{"n_layer": 8, "d_model": 704, "n_head": 8, "n_kv_head": 8, "head_dim": 64, "d_mlp": 2816, "vocab_size": 16384, "activation": "tanh_gelu", "norm": "layernorm", "norm_place": "pre", "norm_eps": 1e-06, "positions": "learned", "qk_norm": false, "attn_scale": 0.125, "bias": "none", "tie_embeddings": true, "parallel_block": false, "init": "normal", "init_std_qkv": 0.0189, "init_std_o": 0.00472, "init_std_up": 0.0189, "init_std_down": 0.00472, "optimizer": "muon_variant", "lr": 0.0126, "lr_mult_o": 2.0, "beta1": 0.9, "lr_head": 0.00455, "grad_clip": 0.5, "warmup_steps": 200, "schedule": "wsd", "decay_fraction": 0.416, "decay_shape": "linear", "final_lr_fraction": 0.05, "batch_tokens": 131072, "seq_len": 512, "doc_mask": true, "train_tokens": 969200000, "steps": 7395, "dataset": "wikipedia_en"}
Each number is 500 + 25 x the weight over its row's rms, rounded and kept within 0 to 999. Layers, rows and columns count from 0. Numbers have three digits each. The size before them is the row's rms in percent of the matrix's.

# layer 5 MLP down, 704x2816, rms 0.0546, rows 194-230, columns 2288-2463
101:501427526473497529507488523508473483497511480519514518492527575523511554463462434509497475518466493468498468537520462519521461500524529524496522506526506498501503512497442519469483494560531470522492489508557450526510469474498513481473533489488536463502482502480497468486499484551490506522486482476590514523485527557521503499491526482516496523468490494494489487533481471492503526482496500501515456434499481470522508551532517518512509531530478521478501495478507526523497490460531496503496469477495539489497512458467477523493523480
101:532512511509552485505526505491554499504487480548512484508497470524488523474507515523486490536472534483495478512477459509504511521505462481492485468514490528511472506543462471504522454502504507515509500542522469469517512538483508476523500524487486504507506520494492491459476527498490445495471490549487433494528505557491504435513510503506520520508461493479504463468507513489541548487518537497499517540524520521469460483476509477507529457522497513511494505516523530502520450470504517514503483491509494486525502501502538504529509469
103:523536506489461485495537499514458484524508480521481534443499522518462524487500513504508445520499512528520541506506471541511452504517499465540467523503459496534499487464495481545501533535542511496518526461514480456505513484492521527522486491507501513487493507490509534524516482551489515461511521502478520504484505504500456473525501514518473508554499504521497525519546551497491527522519539522519527479493525497480518495515518505494470470479501508479519474504490503487453486539526480512459482507472562482496556482514569552473461502
098:526484505541568545507512516464536498466513557486518521480486508478539515493515521458509522529490562469512485513527548447513506506483571521574501487532505478496533470485485500508525519502496477505524513522474459489459477522510518488502564500470461500473467491445488513488507509466443509497493507473485526472469490560517491483523496468515500471512508480527489483504502509484492469481498515472482506499509490440519499495452488566478495504524529504527518493540476534496506524496520489431468505497485448520477518534497509498510505522
097:505489499539477500492510500514479490482512512458480520521508501487547512504559477493467526516463506497491491488501476448504456545530496475501525514492478462519522466522469537449473506505502524513481455484527478445517505503495478527458541472507535473494539487469490488492489473492526521531502482489542536521454475520509499513519459505525492480550487483476538539496515460548514492483481481515482471520460539558502527490452468508490521495467512510484522506493474507495489489500585486483510512516484482499506557517555464486440512504
101:506503461508535537489502472483480528521527532523514493520495520436572497504525531484510528495506496516506457481461504540494532517469505476544493475512485522462503569508435489478523535545492477526488520470499516541491493474522495536526506473520481499475448506500494505544548519531513485496528522506520511544453506520514484541468492557517492492537505487456526511513492539529567513499501459477508487485494486516451558518455467480479514516502508531484518488488519498519516496459528498534481496477487511478482527538462488450470498495
101:513491521469486525496493497534502492470472477453497528524523520490462520497523491510511492456483502515497519525504524501478492526513476473471518468465539483489526537530499522561509485525502464477482484513460481436498478480491486507521479519513461495506465539525511486489532468509525529491513497487500524491454542514493464440531508488506497530489475499467489507533512550537452506486527498511509537470528497497442525530510493467508523489515468505503463489467495495501518499486500454521505524485460512525519517529472471506495502522
099:485515471524468504497552480549493460505518505530464502532473460522519475507518478538475499471512478490510519504457478540478456488461502479489479496449443517485510487487493517511462524498505520498519488514493491484505433510496478479496527517503483477509477481487483498491514480484507455520530439531491493499510449497526488499540499518478521521504508498497486531502501478503520474470532467493488493524529501520489511524522448510507518489534519480454488509474492490513493493525468497535520480491523486524486495509478487518473504480
100:520532482521458532545466525496532433484534467555493484464521535496481484477488506502467514445486493470537509512522515498467506497525521491442472522487502515522485484481547459478471511475473522503537449502449514524546471491500536516497492480495510504522478563508511490499499488535503503492467523482554485535484522509508452496458526496540504473460493525546491523499466532538495484423481508495466511493489543502512491513497479488476527488502504490486496476462488499491530456491485490497527531521492506474526516496477464516494524470
103:490509474500501486532554471461478490481466489497503507463521493499525473486528468487499543530474508500527467519488475466496507506459484514488463488474523551517525512461500504520484519542504518449467509538483504513543492512511526484479529495485513479500553492419505468511499491521491543543552541502542525468512485507448498504499508507528533484494515525485509510522479555481493490487525502486460552489526493416507484526497534456508516530463482504552530478522540508518443517514529479495512499485497521467526518491509522478492515478
097:496488497488515497481516482494523505453478497499513548525478503543469503510539525488542514468508471520484463508480525485458529455494506493501512519506498480474470501520542476513522517501478490481483533475516469499489453485473469560539555494509485520523510525502503485521491496510482466514541528477525514486481482493492469487485474457468475495552509508474503483488469466551526513487534503505499487488505486492522546549534467517517492455521501504533470439528531488475522483478452521505524522534497507485474479528502484517563472502
102:493474498496531516452496483501510470450469463484452536474512490490498500489470517524439497481476495510516473501510501529481497544514465460484516514540442509479560512489464536520455514580503492509476504473455517522522494478502442516526471473459502484512496571475470498509499443476481498516489564496497511488479521502482515505540519525483488483498506522487487517511444518498494486479493504474521451515482513467465514500531546496493562497504492493496487468472451491468508524470502511517512506464537491472500476461511496483433524513
100:499446502492474487488481513513503510502458489499484451442515559467502522472527476489481481495489446490478531493461521550522519495443470503499523488501502469505492497500440467501572486503488467514471507538475502491476501498476472524498531541515508467471511490471505522463488530502496568457525513504518517487479501500492493540517549499491506541502456476475500518475495463507506467475500454503477503509502496461549499493522491533493500460502508534501513484485481494519542535465490501459498520475504509522464502503520518490493540504
100:501503523513480496538487523521516491515478525487472532519513495506493484478508513512515528520509502456504483522524515512463506489548495523483512512532540490494511471524535485498428472466457471515500516505461536521507493517516474504470525532515484518481495480516490480477473513485497492509492489527472525527540430465510530494534513477446506457463532518509527514491565470518524476495489503504527534522544473459542490510471476509495489468476477518516452477537511533482504511473504507458511538508509494453475483507505495537496513494
100:519458511515523490461513519479488529483511502484481486497478498541508569526489501506513529544519493528465518480462498502504559478502483530543505478450519475487506498518489458503455525515496507500496509489487488527463489513513521500502488477518478517487514510503521443528447466457525494471527488521458476562502512461481495489460545508504521501496499457487507499527462501469473531488500536481487491534510491519499483497529455497491530499484501491539492472533527504505461528473481475532509484492546522513499524504514503542535509502
103:521536499551522475490495498516475501490492492478476552531522514466479476474481610467502477489516514483536482481492490526511510539498497506473491491482565439471517472490512503522569517523520492512435463503508474539498477521465495514465513475446459504540532477534481459453504514467527504475456523496494492527503504484471473473488493533502494445513525489504479540508500516531436552485451569460517485548468504517484497496498511511466483473445495508507492519564533528514457463444513473506511524520513484467562509486534489531523502507
099:485524480466503480511471514518469535484491515483474504500491520507496550483486515484455536495492510517467505528480522518499542505466511520513550516451504486481482511473490521497491475500474493498487498490484493565441518486519490524547504517508483531518517496497487551511498469530500512440511493483470478510558483487489555494489463510499474495476492525549498489488517518489493474482529445471532498486492493534512533517490485511454515460506469505529479529489499565458499497464491485532479461481468477470456497500543448524514516500
099:499474474505516496505507517487496497469513524524489475497537516495471500547482521477514503443537499452508507512526510518549495522502490503471553523513493461514550537508493493518495529491528481468489450502471516518497485511512466440484527498516558482520492493513525519512482485533492537538520523509465489498486505499483480463534501533477527450498494501506519504499440495477476481462521529510478490515529515508489492473510525541525534499435495530516508498467533488466535458537510478483524498550526496498489481481516480461471467492
100:493494502494482499524509547508516529503470494521434557465521484431520465504461492473511492494491496497484505494474508521537500513467480499528496509518530512507522559496530540488531497498501526445487502506519502504484479500480495461498460521519515524519512470561496519487514509476504516538472473507483504510493522532484439520465503493504563490487500489524483535505454495507492475514504491480547457536529517537487476521511478567528469500516508524499475530505512498508495495515448499511504497476493473494507547473505510515541476504
101:515511478513497485474504481494489501497460509472487460489519499510497490542498450496509483515518507489510495450442511491478514459484492536418509514570507498514483487443502513520508484520486468513497542479442477494553500491495464498476483540430541490489468499493511475516522470461492476464485495477484454496542532496519515508492484509499493541477521520505508520475519501512476515462498474515493494515487479565520524513474479470507483533512446477512547482490494510504482542482467505492509513512492498489425501542539471478490509487
099:472513514540517483538437502482498494477497531492504480507544470531524536496520474520439512529528477519522501476463447520502480525501498466493527485488544490499459520485541530464511463463530486462523517420563478463536486517509478463466529495502469506551491483501503506488499474539470525463514492471499491507518480490522489481516514506509522480517511460523519509472499515497434529505517491535484538538454527541446511518520484502524491497478473476519548501473513491515534537494519557498489502521484541530468536516500510509469483519
100:511513503505488511452522511490539546468484466526497476491489501482476481509505485469558458513523470499535493522500500489492490517480508483469532462461506471491476477503457481501537500480462509510497469525447456548490491479495488481492528535537541503518483476481492477479552467476464517502525516488487498480491515482507434506472468533452498498533512475482526488485525490528456524499479519511504540470469499500477505465525490505493477469515482509504517496482503525518527529459485488482499485481518550474493520544494502477466491496
101:464512526473509519523495497509456483519496520490503519458506476536495522536506496475519468516481508472498489483518471538513467519465452476457497524501475462526479469477487464455517519581493496500513501523510519540496508465496479483506541432450495507487516526462508544472517513540482521467477518487499517494540510541533449513493486534475466509515508505519496533480506495492493539485550476478506513481509521493503522521487466550536502510492523515535490522531482499501519476508477481506496557457538520514485512514488515526476502465
097:490488481478499528518496523472519548476503492510516472483515554525477490479524520510506503497529462544477508516493465473514515534520470478523500469526563501473532459494497505479501481515514513488480482539504511494527496512470459488494477495470505500481529504490478464504497495536504483512522472489456500482495482513491507493500475447461462473527502438502442483496486460541529481510521489506563461479522545505451470480556507495478519476502518528495497553540471490510516505508488480485504482489447529534470464478523503470503521503
102:520510518534532543507486520503477470503497524551541487509488514484529482451504503460526520541492475481490513534523519540551448478510530617458520503481511542497498482500494449513543506516533471490478481503439480495482497498493494496511513520504472493497484486535490477492498440518465504508522517485539510469503477486504536519521470495507501522471505501497513452484528512463462528549445534531515463499497525475487501481523512507476521475457493522516555517473513472504500486525497462500524500475485489495479506467491495462498520483
100:505511494487540513483509524516430473521473486466505528538474496508476493476491505499512457540517536455471494474489469501501490500470470476527512510481557513498500480543459491524486460506499485510492540493550480487455494535495506473485534499484504485493497537507466523471521491483470495531521467485511521531482500478440470504463473501533471503548478496508473523508526474534499480504475506503514544498524456482488519513522534506511501459477451502544532483504534490528490517541525454493498533514491503513498507524514497505521500464
098:482485498493511491532437514477480489528527496491505535462440536491479466475527479512537515482519482509472547504496467502491509487501525485613506473505512506530474499494494510473471499525508507511504538530494474472507500512500521514469507534555511507489479437540507446503494506515517508485485532492538498445502509496482529540497481493500481502519523422481447513500506534481557492513541483474513508490464473541502465495485501456523441487496482464470520535510530500525501469512511547536479489532469520462486514535531511513501489477
100:496445458493491516481527544504479524533460501472544549476494522511556463498478521470501512513475482516499506536463483511502484518503466503491455507466498480429489478452559502509506499566541474497489508482503465489523527522502464548480535484491483479506499470550514502486449490489454478497549535506465481470456471485509493518506471506468500490519517509486488504510494514497487484494512473509495505503486502524511477467481508533472473460529479485514499448486494495505494452521484503533500513487506532512457521497495484456502479475
099:522483531523509474481489473509490484532477474475480505502510541503500483509473490499495494472551521466479491553505491498482522471471514485492461480486477506546488495500512440505445559497518490522486480494501512498514483488485473507482485543501517526497496469527508486475514483477499529487558523449514497527503533488519501481477494432519500535526502482459489515538518503522508504517510491524504541503487506478533518532518503501474493485521516506480450466499491508487523480513460439505480463424509507531497498555489512505500501500
099:477555508493486527488493461493481510452553511521494514536497535517469499486509437518491500485522546460514474473534526506521468470502547458515475506496499527472503480534475494522480502512519520466538511540488557522525554522454538506508517490519501493531515530481484484487509466522529506516565520479484488495454496462486474521516537524462470431480513534507524555495471499486563496488561510544472505518505538483546547476461476558445547484514489483491509541513511511507501504506493481501491507489523492491529485522499484461518530495
098:539491490518451499509557498504507524476495499500506518497514519547540520477488504541489494463517553483459499526507548496545537529506512497468512517535478537532479513560517489441463486499501530509487509516536481488461518491532516473524491492490491470494497462493503531459502511524536534504521519530506538464526482485509517486505505489500435505551500483466468472484564506476494455491481452493551479497495483469519514486525533521464499501475494486507508469501521534547462480460510492507471515512460497524525506497452514537484491499
102:518529474495509453539499456493500504524551495504532519487515506560495457510541515489446518504474496493505527502517508494519499522492528462501492473533473498470495500520480539525498484492495485488495458501546476475453485461552500494516514501506490479506494538491521511527557505503476524493495519495496478473502497517516488482450439514529493444511551525512482514542492506471496497506498513531496508500486546464531489488522539492522495446479477507523491504487544497527509557524515508461482480507456525483491519496583483507468520513
100:497500523503489504485462500501470487511462460473530515512500529499517518516499519477500484448501528474494493530476472503491520481484490512532544437465468488502513535519521532507520464494502508528505475534510474494523488494484537490506470474475527469471477489514465489543526545469508556572521492507487463491518488502495494521453491498452498524547493512481483464489461496535454456474507516523511478486547506543493460504520464503532532530526506501542515537512489493504504512457477476492520531449511527475436499503555475485502483455
098:548484480488489514478468500478507481515466525457516522492510510521461536537450507548510485516467487492487506540497477483484479563517506491524488483511548505509496479501471485538466486493458483497520471547508460475498518440512477528480529520506473505508480465498561489492494534488464533513523497509550520502519519509538494513516440491483507528508488498458484597468529509507530506504487467508487498465552506542516517473537511451513455555498451520505503479538524515487490446453544492430474494507529565506513481483465491504528509486
101:466502511501497547522517494489499520501494450465485531525508512517515524530514475496506504447496454488499472492494485468449526504482524489435533532508495479506479502566556468561489498486509504490466496531447499491533480526482516486517510488490447543520485461506511531481507501517494518490536508534445510489513494487486491494471473500516456467527509453487492499460487480485505530490555520472513516493457522468527488483489465485517500488554473527468501501439505527511465470483511520505467493508506507569453515509496497482488488506
099:500517507496511541546547491523500485497503474503469518536480481450516506445485551455500451518529545524489459495493536486506448484506477557508559471540478520459510478462484472506537505483495502479499512513460474505492504513542506518543557482481496501502524516460499488494494462487506521511528482503518545526530505495455524476482528496494471487552507486502527465532502563498479505547481559461490522461465498522493515479497502450508501518481505550518526452488528493497521476460476528478497513548522522500474467523530496456476462580
100:458481508485498494502507499492528539463474466536497539520496466481428467503489507465560464553524511517506511487511495521545493499470496515520486545463496516511495535514519486542529510488433469484490487516495485521526475493498470489507473493470554538447464446491504515475477498448503515533504533533483513537486510457488475484491513470488536471511517498511487520485488508497478438558504541500507461498498489449476501492515567518472513488517477465522535525489493471464510509518493518506510445510517530522481517483496471448448519471